Weights of a small transformer language model: untied embeddings.
Each number is 200 + 40 x the weight over its row's rms, rounded and kept within 0 to 999. Layers, rows and columns count from 0. The size before them is the row's rms in percent of the matrix's.

# layer 3 attention value, 192x128, rms 0.0848, rows 134-161, columns 0-127
104,125,140,195,153,120,195,188,197,218,247,123,212,198,164,193,238,194,186,232,141,207,186,196,241,113,232,233,252,225,277,233,167,137,176,209,202,217,180,199,234,197,195,197,171,183,189,261,270,218,160,250,189,274,134,238,216,207,177,158,198,189,177,258,201,195,173,232,202,264,206,167,207,209,232,225,183,172,177,166,102,247,212,189,162,257,146,187,239,188,217,226,221,260,145,135,176,209,267,204,296,292,246,271,286,199,148,202,247,224,217,188,195,172,139,179,183,225,218,237,199,255,207,199,154,178,202,120,208
099,125,223,174,235,192,221,240,203,211,263,239,217,273,223,186,171,248,229,147,222,187,225,196,181,229,182,185,155,181,179,215,177,164,227,220,200,246,232,217,245,173,138,145,171,224,197,183,258,231,228,186,179,201,159,217,244,154,286,234,171,144,259,205,222,181,166,174,212,249,195,216,225,265,200,223,121,213,194,191,221,172,292,222,143,261,250,207,181,117,203,260,255,205,242,175,128,189,195,208,127,196,241,183,186,207,166,316,70,153,156,171,214,184,258,196,184,176,218,269,204,225,193,236,247,194,251,191,128
103,203,171,127,206,109,168,204,222,210,144,153,148,265,148,173,227,186,208,189,156,250,192,212,165,220,180,245,180,252,163,252,199,219,188,220,189,241,178,217,203,191,151,281,133,215,137,224,222,158,152,149,193,218,214,175,103,171,160,197,207,213,225,207,215,191,229,164,149,288,119,156,219,205,60,214,207,227,141,220,255,178,170,163,207,138,211,197,191,143,192,174,155,190,171,171,190,230,242,202,295,183,169,274,207,194,266,170,226,201,206,191,189,242,222,189,142,237,138,209,200,263,224,246,171,158,160,251,192
106,214,246,138,176,173,107,211,264,228,194,205,205,161,209,135,220,129,218,198,202,240,223,152,197,266,166,255,177,171,208,183,139,307,160,240,182,216,174,256,215,182,161,157,214,206,199,155,171,184,242,131,227,231,196,148,169,231,234,227,196,227,296,237,184,114,307,225,224,141,220,209,183,113,190,219,233,194,250,186,209,203,179,201,232,207,236,208,234,169,205,187,195,253,211,179,259,221,115,185,276,206,153,160,189,178,167,173,246,224,173,139,153,184,194,226,197,194,223,308,198,142,182,201,232,256,201,202,245
094,199,192,223,176,269,151,150,222,221,169,179,188,167,204,215,94,238,130,217,142,173,200,234,146,249,196,180,222,249,253,129,207,202,205,156,211,115,260,222,177,225,227,259,308,198,277,187,171,199,239,184,203,191,291,262,214,180,239,215,215,242,219,236,161,203,274,219,208,153,119,224,180,80,149,220,219,201,175,201,192,174,192,236,230,159,265,201,174,109,213,210,180,212,203,240,242,218,176,211,220,182,248,123,166,225,246,134,237,241,219,209,226,202,206,248,261,187,245,181,187,173,235,199,208,188,201,219,245
101,190,145,105,212,160,162,239,210,220,194,298,167,178,227,216,177,202,231,242,223,113,225,197,184,220,223,143,230,161,221,242,178,227,143,212,182,119,279,210,243,183,136,164,220,183,192,205,157,177,124,157,235,286,156,152,211,228,166,174,177,259,175,244,197,151,249,176,153,214,202,210,190,232,158,120,218,221,204,265,163,230,183,217,262,161,231,240,217,209,158,219,229,224,146,253,229,205,218,199,175,122,127,171,217,268,260,156,211,231,252,211,150,202,219,241,180,240,219,177,181,239,221,250,241,283,222,255,201
102,208,141,239,173,179,231,217,205,191,274,208,178,247,206,192,151,124,117,189,171,210,193,231,213,190,235,163,91,164,206,149,208,176,277,172,207,248,149,242,171,173,210,201,165,242,265,241,241,199,186,251,202,148,237,273,235,198,184,169,199,185,88,173,168,252,209,170,174,188,180,209,186,239,226,173,261,198,125,276,273,190,91,220,223,224,240,266,226,158,196,194,225,220,203,174,126,177,248,228,195,205,152,212,221,160,242,157,119,188,231,225,163,229,172,201,170,211,202,197,236,212,205,192,188,123,173,207,114
096,217,209,187,142,233,265,183,148,113,264,157,265,173,224,300,199,199,185,239,176,158,183,285,171,199,149,202,205,248,199,191,121,214,137,252,190,172,171,177,251,195,215,170,166,198,212,154,205,248,191,262,200,218,198,210,216,191,211,242,215,199,189,164,121,141,205,190,173,180,219,182,273,228,218,179,168,106,211,251,117,244,196,205,142,200,144,220,238,256,228,232,230,264,214,223,256,139,258,225,245,211,216,197,236,153,217,196,210,180,226,201,243,190,163,257,228,151,248,242,186,77,166,174,190,216,176,214,258
095,158,182,132,197,218,178,169,178,179,173,210,183,158,172,261,114,198,222,183,193,216,193,187,204,270,253,211,194,233,166,159,146,210,198,240,261,147,217,196,189,185,224,171,263,284,234,148,221,151,151,218,211,222,224,157,196,155,183,210,162,266,242,187,244,170,199,189,171,222,176,214,194,123,184,174,143,209,265,284,232,123,193,246,181,170,165,224,212,208,173,194,228,199,271,238,225,103,183,159,178,168,184,201,110,146,131,235,161,290,223,258,205,249,181,142,143,229,136,152,219,175,135,150,203,265,213,195,230
119,176,192,213,166,211,228,195,226,164,276,157,184,228,126,180,154,155,184,223,288,241,192,179,269,159,205,206,222,232,202,147,169,229,131,251,185,260,179,155,128,196,230,204,160,234,173,129,227,218,142,179,227,271,190,205,194,266,174,219,201,160,184,210,183,193,200,164,195,257,264,224,212,236,237,203,214,177,288,243,174,206,277,204,171,238,149,226,226,299,191,197,206,246,207,218,218,164,247,233,216,172,206,288,221,148,200,230,223,186,241,153,192,95,187,174,162,194,229,243,226,123,113,165,143,272,177,197,180
108,122,188,208,80,139,148,157,148,172,176,181,193,132,268,180,172,161,195,167,144,183,186,170,168,223,161,167,184,187,163,234,173,219,188,206,191,200,192,262,210,237,195,182,207,220,271,239,213,219,275,221,218,225,180,219,256,183,161,226,226,238,177,206,203,167,265,205,237,227,105,173,229,176,247,214,243,240,230,159,131,125,214,198,271,167,181,244,182,187,203,210,228,259,214,160,237,110,217,171,267,180,272,188,289,213,174,138,94,179,192,221,222,115,208,191,209,236,232,231,176,216,223,167,195,139,189,195,187
109,221,174,136,159,245,237,180,207,277,184,151,234,183,216,233,205,186,295,206,201,205,179,179,169,187,185,230,205,207,165,170,188,210,190,134,195,225,195,210,172,174,119,218,211,225,262,239,159,181,206,148,176,163,209,117,162,197,160,275,211,202,201,172,209,224,155,222,228,251,233,188,189,133,190,264,227,271,204,171,170,260,270,140,229,258,262,222,209,227,185,229,181,239,205,126,233,222,224,197,301,188,193,218,133,189,152,226,155,153,203,176,223,248,247,255,159,145,222,243,216,177,259,204,160,273,178,115,95
098,183,189,170,264,223,122,214,242,239,283,209,198,230,223,196,185,224,315,196,177,201,249,208,137,221,155,157,189,118,166,228,184,163,213,197,155,234,167,187,215,213,123,264,234,163,223,187,170,217,171,176,193,242,143,181,238,205,214,165,239,122,253,162,143,203,169,173,151,216,170,201,168,199,182,130,191,273,229,197,191,196,250,224,166,109,264,139,202,153,181,179,181,181,207,166,270,119,239,183,207,230,145,169,202,222,175,175,147,158,191,173,212,173,205,233,211,222,230,225,232,189,277,190,201,260,256,296,273
123,245,217,135,195,138,221,243,184,215,174,120,206,321,176,206,153,159,124,256,254,223,193,260,193,115,214,211,203,167,244,233,182,205,190,208,158,223,175,192,169,180,197,195,168,191,140,202,148,159,197,117,197,167,205,170,147,182,233,203,220,225,179,203,157,258,257,213,190,255,239,188,198,200,182,241,183,224,184,163,161,248,158,173,228,207,222,309,189,287,182,236,200,189,177,205,185,282,267,200,209,220,271,184,224,232,208,172,259,125,228,172,210,128,196,172,147,212,195,155,253,225,146,226,261,211,244,114,191
098,206,185,161,210,245,136,168,243,197,187,199,168,233,183,189,174,175,194,153,145,245,169,89,179,267,192,163,251,257,181,168,196,101,242,187,233,171,181,189,119,231,132,223,192,186,211,187,237,177,224,149,213,183,154,233,208,233,125,185,185,204,207,138,281,204,250,161,106,131,168,173,215,138,274,213,204,252,153,240,246,131,203,212,255,241,200,164,218,151,259,208,173,156,238,204,141,163,190,189,224,209,276,256,239,187,229,159,210,261,161,169,201,166,213,206,223,221,186,239,233,157,272,202,215,253,149,207,212
103,270,212,184,180,112,170,226,152,147,177,193,150,176,265,191,165,261,172,168,198,170,171,190,195,236,189,216,241,221,171,235,227,185,182,235,205,204,235,232,233,219,150,201,211,258,226,210,177,153,213,162,188,155,113,184,195,163,214,287,190,195,318,185,219,232,134,179,226,165,167,181,213,122,211,180,255,260,122,179,162,202,212,191,230,169,192,142,199,289,214,206,219,155,268,163,246,179,144,191,243,161,238,188,204,212,247,140,154,168,177,205,169,179,262,233,196,245,131,173,139,212,123,252,190,129,122,177,202
108,156,219,207,270,264,177,243,194,143,188,176,164,192,256,216,256,253,274,232,167,177,200,261,141,193,170,159,225,179,211,210,137,175,143,180,187,202,218,288,300,246,188,195,193,193,84,162,218,221,159,181,219,231,212,156,237,210,241,170,182,211,207,130,192,133,229,174,164,262,255,207,218,238,189,183,235,176,253,245,209,252,217,192,101,186,161,132,207,238,206,171,254,167,226,173,265,155,229,211,188,252,165,205,156,262,201,135,195,204,163,163,187,215,188,222,242,249,130,202,186,213,214,224,191,190,165,292,252
099,197,197,225,142,213,236,211,195,219,196,260,189,223,180,207,187,189,217,227,237,148,197,233,84,187,193,248,206,192,234,199,197,198,135,300,190,153,185,201,174,175,246,260,137,236,205,274,188,190,212,175,165,164,177,153,279,191,166,209,197,194,238,260,199,195,233,236,197,99,252,193,258,234,245,194,136,195,196,159,156,126,224,272,213,147,196,164,203,186,219,226,170,300,157,230,183,191,191,216,179,228,198,147,207,179,213,172,236,189,225,125,273,126,238,205,203,167,203,242,177,105,234,192,132,206,174,107,144
112,275,238,256,194,251,221,215,187,158,177,160,175,238,214,240,260,158,237,237,231,230,237,210,279,212,237,290,199,167,192,247,173,173,203,175,219,134,234,255,184,169,141,167,224,169,186,223,230,256,125,134,202,263,193,211,95,247,199,198,168,223,231,204,256,163,250,235,173,212,270,200,216,169,204,189,204,201,207,255,177,282,242,172,179,246,135,100,246,217,248,185,247,134,210,163,199,173,223,218,183,184,177,275,194,155,201,244,188,262,152,167,168,232,169,141,209,175,169,174,220,171,174,240,221,241,160,273,181
106,182,203,234,142,168,152,187,195,204,254,193,229,104,256,236,200,102,208,239,194,185,190,207,169,250,172,166,246,225,194,238,175,207,211,247,160,167,233,194,210,164,176,214,140,214,261,264,179,174,213,235,204,144,245,203,259,169,278,246,243,223,222,206,241,145,225,145,257,151,233,212,207,151,229,136,189,211,158,173,190,234,113,214,259,178,185,226,209,226,186,220,255,223,215,225,195,179,220,189,186,147,262,147,169,269,203,228,123,186,202,218,154,176,185,192,146,233,220,247,215,204,172,213,237,207,222,55,92
110,179,253,226,219,190,203,181,263,150,111,168,199,147,188,224,156,216,154,185,215,195,175,210,149,180,159,188,142,187,187,203,176,194,209,139,226,185,222,181,154,198,162,236,147,131,259,225,200,191,221,135,165,256,189,183,240,153,260,180,219,228,164,244,102,284,271,267,89,233,204,200,222,151,235,197,224,181,202,96,234,224,160,206,196,166,197,278,237,192,215,188,153,204,194,268,207,167,218,219,234,227,287,238,253,195,115,197,190,212,133,189,185,181,229,106,242,189,191,233,186,138,220,169,199,206,231,200,225
106,270,200,231,188,252,245,195,281,211,283,166,257,236,165,143,170,183,170,198,198,195,251,174,261,208,207,166,202,226,205,181,212,167,173,179,190,139,180,148,67,221,179,189,202,213,201,196,226,195,154,192,199,208,143,275,103,210,195,156,193,143,219,197,200,252,143,178,193,155,170,219,152,177,206,225,158,244,161,115,263,158,230,239,286,230,246,175,201,182,230,201,156,109,208,240,175,200,262,184,223,220,177,249,183,211,180,258,201,175,253,196,177,182,190,161,219,155,150,147,280,132,188,170,193,281,181,189,212
101,219,222,246,160,152,180,174,216,211,185,206,199,243,145,192,206,183,152,198,154,229,198,143,204,180,200,225,299,170,192,212,183,204,175,171,189,194,191,198,175,208,264,205,188,199,219,206,213,185,222,207,225,128,173,133,286,232,169,225,195,199,187,207,272,245,271,198,197,228,191,203,186,199,265,214,254,243,202,205,149,311,263,201,205,184,167,217,270,232,190,189,247,156,249,148,124,203,182,191,211,176,324,231,200,275,184,212,243,238,207,103,174,91,196,128,125,212,211,214,197,203,124,283,168,167,173,188,217
102,164,190,189,226,157,193,242,191,110,269,225,143,187,227,194,204,150,208,208,278,194,244,165,216,152,232,137,215,96,115,186,173,265,189,237,205,278,160,170,289,195,163,157,250,176,205,133,216,163,156,193,205,190,199,235,192,226,323,217,199,196,178,165,204,210,175,216,235,222,220,269,171,178,203,130,232,217,267,184,211,228,230,199,220,161,145,198,224,214,169,146,244,220,215,232,159,132,197,213,185,176,226,192,189,266,143,201,170,201,251,192,205,174,192,141,176,284,171,132,138,213,143,151,193,231,249,164,182
112,161,226,124,223,294,173,193,174,165,198,181,183,172,242,202,210,230,232,170,241,229,190,219,186,228,182,143,229,216,118,167,194,158,242,146,193,186,218,154,150,216,198,198,213,178,80,182,112,170,190,212,188,227,223,239,154,176,211,188,219,216,180,203,193,182,99,164,181,182,202,180,199,207,150,229,148,251,162,147,235,90,191,193,213,235,201,184,146,237,195,258,158,155,214,255,233,156,281,200,174,142,207,159,160,162,169,181,196,177,162,324,261,221,251,154,174,225,167,191,200,228,200,135,231,242,263,223,151
099,120,175,170,195,141,223,138,129,183,140,207,237,318,231,250,230,172,182,204,199,196,197,254,126,273,202,197,221,179,223,240,208,187,209,115,189,210,236,186,162,201,248,286,254,190,153,204,185,186,197,212,194,136,234,144,128,132,114,235,216,218,233,203,147,186,210,207,184,257,202,183,240,198,182,218,130,235,170,225,203,162,156,211,169,233,195,208,206,163,186,229,198,235,211,130,178,148,273,211,185,226,230,152,230,146,171,194,170,227,195,158,299,207,265,201,184,167,187,174,209,296,230,212,219,157,218,129,167
113,205,146,175,182,201,160,201,215,288,236,181,198,183,202,101,224,197,242,250,152,240,220,171,176,195,228,206,249,163,157,90,218,156,210,186,186,193,135,188,220,183,300,183,219,210,217,198,116,239,108,211,210,220,289,142,205,286,178,172,201,148,155,276,199,158,179,195,181,170,145,186,172,159,185,189,219,258,195,145,213,237,183,193,211,183,274,134,206,224,168,162,232,252,158,168,239,196,173,190,226,240,146,144,205,208,225,178,197,189,202,139,226,217,150,114,189,201,227,197,239,250,151,199,141,257,261,232,191
095,230,170,192,217,192,145,194,291,250,223,170,195,241,197,162,207,240,192,194,214,170,214,154,261,182,174,160,175,253,213,258,198,163,207,225,175,215,207,187,166,179,204,165,192,249,211,145,273,187,245,209,225,226,143,275,149,164,241,188,169,167,181,144,291,256,190,158,271,209,117,243,172,191,209,235,215,198,260,166,144,159,261,192,248,181,219,222,194,211,194,196,223,128,237,229,209,277,226,196,113,127,176,254,196,239,214,232,197,182,182,233,128,106,181,255,205,256,159,151,233,224,157,231,226,246,152,290,178
# layer 3 attention output (transposed), 192x128, rms 0.0836, rows 134-160, columns 0-127
106,230,165,160,156,234,251,291,199,203,177,210,213,191,183,199,291,174,158,238,152,246,292,226,168,216,221,201,132,146,216,185,224,234,249,176,227,122,216,170,178,137,159,146,169,283,171,267,199,152,230,174,173,179,100,177,203,217,188,245,222,169,163,190,243,210,207,169,180,132,123,128,213,151,152,223,130,198,235,145,152,156,213,180,259,209,196,262,181,198,187,174,196,255,223,196,178,184,116,203,205,212,230,244,194,209,172,168,89,215,197,160,188,228,152,224,165,207,245,208,237,239,155,208,193,185,236,256,207
100,163,184,283,238,201,203,161,206,268,274,219,183,219,226,163,218,196,258,198,104,166,229,185,224,122,138,205,250,218,177,178,182,228,150,209,152,189,262,233,165,217,226,204,226,267,182,168,238,154,194,201,215,190,192,283,211,218,238,254,214,158,215,163,192,182,201,165,200,145,232,191,245,253,189,139,253,101,119,191,182,220,158,226,202,119,195,175,127,231,240,201,275,197,235,221,222,117,151,156,121,192,237,181,200,175,134,171,187,215,220,234,171,219,223,153,221,121,104,164,191,194,226,190,186,179,186,158,186
103,229,276,215,150,191,229,244,189,182,176,183,251,241,191,162,216,169,166,117,175,162,261,296,182,203,141,197,145,272,202,134,221,179,285,215,178,156,134,229,163,215,160,214,224,193,178,157,218,202,266,193,248,262,169,207,245,255,179,183,180,215,182,257,247,231,195,197,241,194,224,155,242,198,222,254,222,177,189,175,223,157,280,241,249,222,284,263,245,199,192,145,183,224,160,252,275,241,172,245,173,134,197,299,204,226,227,186,218,194,202,181,203,214,180,162,247,190,138,276,237,187,186,208,135,200,210,252,171
104,277,185,149,228,222,171,203,140,183,218,214,207,228,215,278,220,178,191,154,182,217,141,207,199,169,190,166,182,160,130,223,199,191,195,238,212,180,178,172,262,209,204,126,239,227,268,174,167,159,184,219,251,259,211,211,238,206,206,114,235,176,227,239,186,229,182,165,223,246,204,276,146,283,176,235,214,270,213,208,196,228,220,217,122,189,228,175,230,193,236,182,163,223,275,177,116,249,192,148,265,184,175,304,224,249,243,231,173,268,249,164,214,218,165,94,187,127,240,223,205,160,247,159,208,130,218,211,180
093,172,186,211,203,173,194,209,238,176,229,178,236,158,243,225,181,128,184,167,283,214,157,211,163,262,235,170,186,178,224,231,218,224,209,196,251,204,217,239,211,251,211,249,212,153,178,161,208,217,169,247,144,174,205,158,133,240,224,189,143,199,268,222,142,229,210,267,180,242,227,185,191,299,203,218,170,264,169,249,226,170,236,183,57,178,158,196,271,213,161,267,180,198,258,97,220,232,199,200,301,181,228,172,179,238,214,245,246,170,174,210,163,184,199,202,259,190,219,198,189,114,224,168,265,185,220,233,129
101,165,285,195,247,179,196,184,244,228,168,242,148,185,176,153,281,175,239,141,231,273,119,243,249,140,203,166,193,230,237,180,238,157,169,184,148,128,240,188,217,188,223,240,155,231,259,215,160,183,254,269,214,239,289,183,193,252,130,163,184,168,240,263,244,196,178,221,212,243,214,209,240,186,180,150,212,168,159,223,299,207,230,222,173,302,207,192,224,145,248,202,133,186,259,219,186,232,177,194,258,214,169,231,127,259,236,148,142,233,194,193,215,162,185,181,226,193,196,185,228,238,184,164,203,245,164,219,167
101,166,212,220,204,197,148,172,189,232,227,168,173,220,172,205,168,227,206,134,213,179,199,239,183,189,220,139,226,193,284,107,236,203,217,202,184,188,147,255,186,228,281,200,177,251,195,240,190,294,176,192,141,195,216,178,187,203,176,163,170,203,142,184,176,184,265,220,276,217,206,165,170,153,204,236,104,152,203,244,237,144,250,256,243,187,227,197,147,199,162,184,297,195,148,199,284,207,183,207,169,223,230,191,239,157,189,197,177,197,235,286,169,277,145,205,196,231,159,276,174,144,184,222,253,303,185,239,266
096,115,97,254,201,187,175,226,196,167,202,181,188,203,212,165,184,171,135,225,215,236,148,154,144,229,225,163,182,226,181,259,276,212,183,194,102,167,213,162,220,183,112,170,179,221,217,272,175,253,158,230,222,178,182,192,242,221,149,207,211,134,197,178,248,155,245,179,161,182,167,287,209,180,135,192,153,250,248,144,183,241,184,230,250,219,104,205,169,173,217,230,175,207,225,153,196,155,251,220,287,213,222,191,327,232,188,226,227,188,155,185,180,219,212,191,140,213,242,147,243,194,195,163,169,236,223,233,184
098,182,219,197,161,91,207,172,204,167,211,260,237,242,192,197,206,196,183,193,178,188,171,127,266,189,174,196,207,169,205,197,204,261,238,225,284,266,209,277,201,205,182,214,220,160,133,231,248,239,196,215,220,226,206,179,170,149,150,224,216,121,240,236,178,124,242,151,203,247,288,261,178,214,202,146,213,183,151,245,233,273,195,92,200,195,207,100,189,145,195,245,227,191,183,198,165,272,279,190,227,214,160,186,157,252,198,169,201,242,165,190,174,218,190,164,237,248,157,185,176,191,169,117,124,211,233,197,175
115,113,168,215,217,175,169,205,132,190,245,201,182,213,179,175,180,287,161,280,158,160,190,231,182,201,254,170,184,216,214,221,193,237,284,236,219,221,248,173,228,177,202,137,158,224,262,320,221,186,243,130,233,238,194,225,228,168,102,193,237,209,188,166,183,130,235,125,199,189,195,252,154,119,139,208,160,196,291,208,184,193,167,208,273,216,186,217,234,230,196,171,214,188,175,175,169,205,219,153,169,178,155,261,262,178,176,186,181,238,225,194,230,178,170,160,176,198,233,185,216,235,312,153,136,213,229,220,178
109,244,146,217,197,225,181,172,193,169,203,173,202,193,132,207,193,168,147,211,166,273,186,255,217,159,181,154,153,189,215,108,284,261,228,251,109,153,218,230,212,144,235,160,305,191,153,220,203,192,204,201,206,199,164,195,93,206,206,132,214,183,210,253,246,250,306,145,240,174,190,214,217,219,127,164,157,253,188,167,148,179,206,180,172,176,201,185,206,198,238,253,168,289,145,151,219,189,192,152,245,223,258,158,177,203,143,207,165,226,197,230,150,281,201,194,180,241,226,170,233,187,182,239,171,183,194,220,151
109,247,196,247,253,160,282,226,172,161,159,209,240,252,203,221,226,171,167,234,173,165,156,225,119,211,216,236,202,207,213,167,181,189,221,216,149,189,243,197,237,210,200,186,180,146,210,107,205,126,201,193,165,273,162,231,221,192,240,211,209,205,229,145,267,174,209,148,226,255,261,246,188,196,219,169,262,198,176,142,224,213,143,282,251,83,212,178,191,203,189,174,236,217,220,187,266,238,218,149,256,136,306,199,143,163,211,206,235,216,264,88,174,144,184,189,184,233,254,212,241,213,231,218,223,168,187,224,184
099,136,317,274,231,209,240,178,202,162,195,185,236,164,142,186,210,171,190,207,255,267,152,246,175,146,138,190,202,241,189,269,319,168,263,233,178,198,170,149,181,233,246,212,255,166,213,181,177,123,253,270,214,197,200,229,215,198,226,151,143,161,226,148,210,202,161,223,209,236,199,258,258,141,189,179,246,179,153,186,213,178,120,225,161,229,230,181,154,210,257,238,237,212,222,201,209,177,233,222,144,158,221,244,183,220,204,255,215,264,229,199,204,219,256,186,218,127,158,167,232,130,174,219,229,165,155,163,159
123,211,241,172,270,184,265,199,248,277,186,198,209,155,179,107,171,295,199,268,147,200,177,272,181,251,201,235,179,253,199,181,108,180,192,193,144,152,185,183,175,240,175,200,139,222,265,207,234,154,162,157,251,163,149,174,186,280,190,164,217,245,144,188,223,178,253,181,222,203,193,157,214,219,189,263,243,225,250,174,180,166,186,227,246,209,252,197,210,146,167,124,221,186,214,186,197,164,134,190,218,127,169,241,203,192,214,180,210,118,252,232,236,204,106,234,186,161,264,258,206,214,186,137,197,218,215,252,221
097,184,297,154,169,253,215,208,155,169,195,192,186,225,154,257,195,211,158,183,186,200,265,260,190,217,222,197,224,146,218,227,256,184,233,194,268,229,192,306,252,297,225,254,257,199,135,184,147,217,256,205,205,160,203,221,204,205,147,244,235,253,277,255,171,254,207,174,210,203,215,231,162,171,252,228,195,211,187,183,233,169,236,174,145,219,228,181,199,263,228,122,164,250,142,211,240,218,249,138,200,191,241,164,217,170,229,304,183,214,188,206,143,202,164,183,230,207,284,215,199,104,242,206,153,210,256,205,201
102,182,191,164,145,216,232,112,179,188,170,174,236,258,195,276,218,209,240,185,193,234,204,249,211,181,155,196,178,211,135,159,215,191,184,210,54,248,207,167,208,194,175,223,274,89,218,166,208,256,167,170,236,183,122,187,161,169,186,207,261,236,177,284,212,178,254,186,232,186,229,263,197,240,168,127,237,247,146,144,231,280,170,268,178,166,229,198,241,253,174,151,161,200,211,222,221,180,130,177,233,211,176,173,132,208,231,239,197,232,182,217,169,215,241,247,251,189,195,206,196,199,125,183,140,215,221,220,176
107,153,187,193,195,168,184,121,226,182,164,218,196,220,234,194,273,194,169,167,251,245,150,225,198,153,155,251,186,180,185,259,225,166,257,150,161,187,118,148,183,216,138,183,245,184,195,208,178,247,235,208,310,198,193,227,265,239,178,262,180,116,257,199,243,178,124,192,257,154,153,283,216,164,195,200,174,134,206,190,185,247,181,209,209,243,142,226,193,185,188,242,199,167,200,262,193,237,176,175,212,150,171,213,246,258,216,235,231,201,138,236,183,196,226,211,164,156,201,106,173,242,147,250,161,239,169,164,101
100,168,119,217,185,185,161,251,184,249,235,185,223,206,204,187,208,220,168,265,195,183,269,172,188,242,296,192,190,188,180,196,260,183,108,275,176,154,249,197,236,260,210,173,153,241,198,224,129,181,183,211,150,187,206,248,150,199,250,56,225,205,199,232,197,212,157,196,185,200,158,231,142,265,146,160,222,177,205,183,221,167,154,150,241,194,198,264,146,224,257,164,94,201,252,176,241,158,190,185,253,145,198,223,208,196,193,218,230,180,225,181,248,179,282,179,226,196,219,124,220,176,211,230,260,216,218,260,178
112,257,246,187,274,174,194,183,197,199,190,226,193,258,207,227,216,227,190,226,189,127,243,172,162,180,207,238,187,173,191,283,167,227,220,134,287,233,188,186,217,226,174,242,259,200,292,200,210,196,188,141,248,231,175,172,289,107,159,272,213,200,218,201,195,230,175,258,146,184,136,224,161,204,263,195,170,180,218,175,247,281,235,228,298,249,110,215,177,210,182,218,217,197,149,224,165,206,220,152,251,196,198,195,186,215,269,238,156,251,168,147,199,140,168,221,129,240,181,175,191,256,204,192,137,251,167,212,160
106,226,159,190,215,236,184,210,192,264,241,234,165,231,145,184,188,161,197,186,149,244,137,183,195,181,208,123,230,164,207,129,191,176,167,188,102,199,237,176,197,193,282,260,160,202,192,226,205,186,167,159,234,167,256,160,149,216,216,67,239,158,188,188,213,232,261,176,236,246,193,256,195,217,216,134,275,209,171,95,222,204,184,231,142,101,181,189,157,201,185,166,220,262,253,179,207,195,202,99,221,224,223,195,148,288,160,234,263,234,199,212,172,197,224,206,207,234,183,226,169,193,171,168,225,247,253,223,201
112,226,236,154,189,205,243,252,183,260,130,250,225,174,191,192,201,239,113,243,197,173,212,235,215,192,238,192,129,195,209,277,198,260,193,249,153,130,204,285,181,222,208,205,166,238,167,196,244,250,134,156,277,185,152,139,134,175,235,155,166,222,203,243,204,190,226,189,149,190,149,195,279,198,230,250,209,294,189,250,116,205,279,171,128,171,216,207,194,203,221,236,219,233,214,200,180,147,242,240,194,175,208,191,242,112,211,247,191,181,191,188,267,208,246,191,132,194,200,186,296,177,192,183,248,234,184,187,175
106,166,245,202,241,244,245,201,191,179,213,168,234,165,157,202,145,299,180,183,189,109,259,239,171,242,175,163,193,181,201,272,137,202,237,196,171,271,271,237,206,213,251,258,222,133,234,168,201,138,223,230,158,159,202,212,246,178,163,227,209,297,168,150,90,203,179,275,152,256,216,178,133,140,275,215,214,185,191,211,239,194,190,127,214,171,200,189,162,238,161,185,235,207,206,147,173,209,278,200,152,191,159,189,185,152,200,242,145,225,249,181,185,178,191,194,194,200,210,253,181,193,246,138,236,182,255,241,241
101,227,204,198,224,206,178,250,202,211,185,227,167,181,176,259,198,284,263,257,142,257,161,248,162,177,225,203,216,146,161,167,131,243,224,162,263,185,173,188,253,208,229,168,216,212,164,313,248,175,225,98,283,188,127,132,196,194,214,206,266,241,225,209,176,219,228,158,206,192,168,231,172,208,169,219,232,251,229,180,205,179,216,183,177,202,223,236,251,305,188,134,164,198,183,195,167,177,136,131,171,168,253,175,144,150,208,197,179,196,172,236,234,188,141,213,226,186,240,195,174,245,175,265,168,258,263,248,266
101,269,177,172,158,250,227,150,248,238,217,253,170,210,216,199,230,271,234,216,193,221,173,186,191,145,174,200,224,188,192,190,201,244,145,205,215,206,236,150,205,168,240,189,202,222,284,252,240,244,173,142,279,175,219,198,165,133,175,206,142,177,191,185,161,135,250,113,246,196,195,265,231,129,172,157,215,271,188,214,222,206,149,145,192,203,197,151,208,135,216,272,274,137,174,233,95,169,153,215,130,229,166,204,133,203,184,193,221,220,206,259,266,251,207,196,167,210,142,182,112,249,192,206,150,202,196,178,177
110,155,250,223,140,179,275,159,245,220,192,206,221,186,158,151,130,191,138,192,187,154,228,192,228,220,161,253,217,252,224,206,220,157,235,233,196,243,244,251,174,232,172,240,185,111,173,149,222,240,204,258,206,194,273,224,173,220,157,170,203,240,270,181,209,209,204,196,196,247,245,177,286,173,289,151,210,179,170,193,138,233,126,165,197,187,199,138,178,123,173,223,273,251,149,243,170,219,241,266,155,234,186,168,217,236,169,168,251,178,208,193,157,154,253,210,177,201,262,222,215,149,194,183,159,196,203,142,90
099,257,227,258,179,132,206,227,248,253,235,173,215,212,205,179,241,211,179,241,199,163,239,197,228,208,141,251,214,283,216,173,251,207,238,186,244,162,148,248,224,199,145,175,159,173,109,203,167,142,187,188,187,138,183,203,160,252,240,165,188,187,252,251,259,216,221,208,161,215,170,120,270,283,138,171,242,167,196,132,237,182,212,209,289,239,228,204,167,208,213,211,277,173,199,214,306,217,171,188,189,148,249,227,205,208,145,167,219,100,235,212,156,205,209,219,227,259,264,226,186,159,194,157,150,219,179,207,161
109,142,230,219,163,197,249,211,205,157,180,206,212,175,161,215,169,170,220,184,251,246,229,202,112,185,213,227,210,184,256,188,221,166,269,189,343,225,216,135,205,230,295,173,251,186,212,189,154,180,229,153,216,281,173,133,210,202,196,105,213,265,211,188,201,217,137,204,244,271,166,179,197,152,127,245,205,160,183,234,180,179,169,183,204,220,264,204,141,190,196,210,184,175,245,166,176,253,168,206,228,225,277,254,150,272,224,116,214,214,258,163,218,216,191,156,220,207,257,240,227,242,196,277,238,191,203,209,171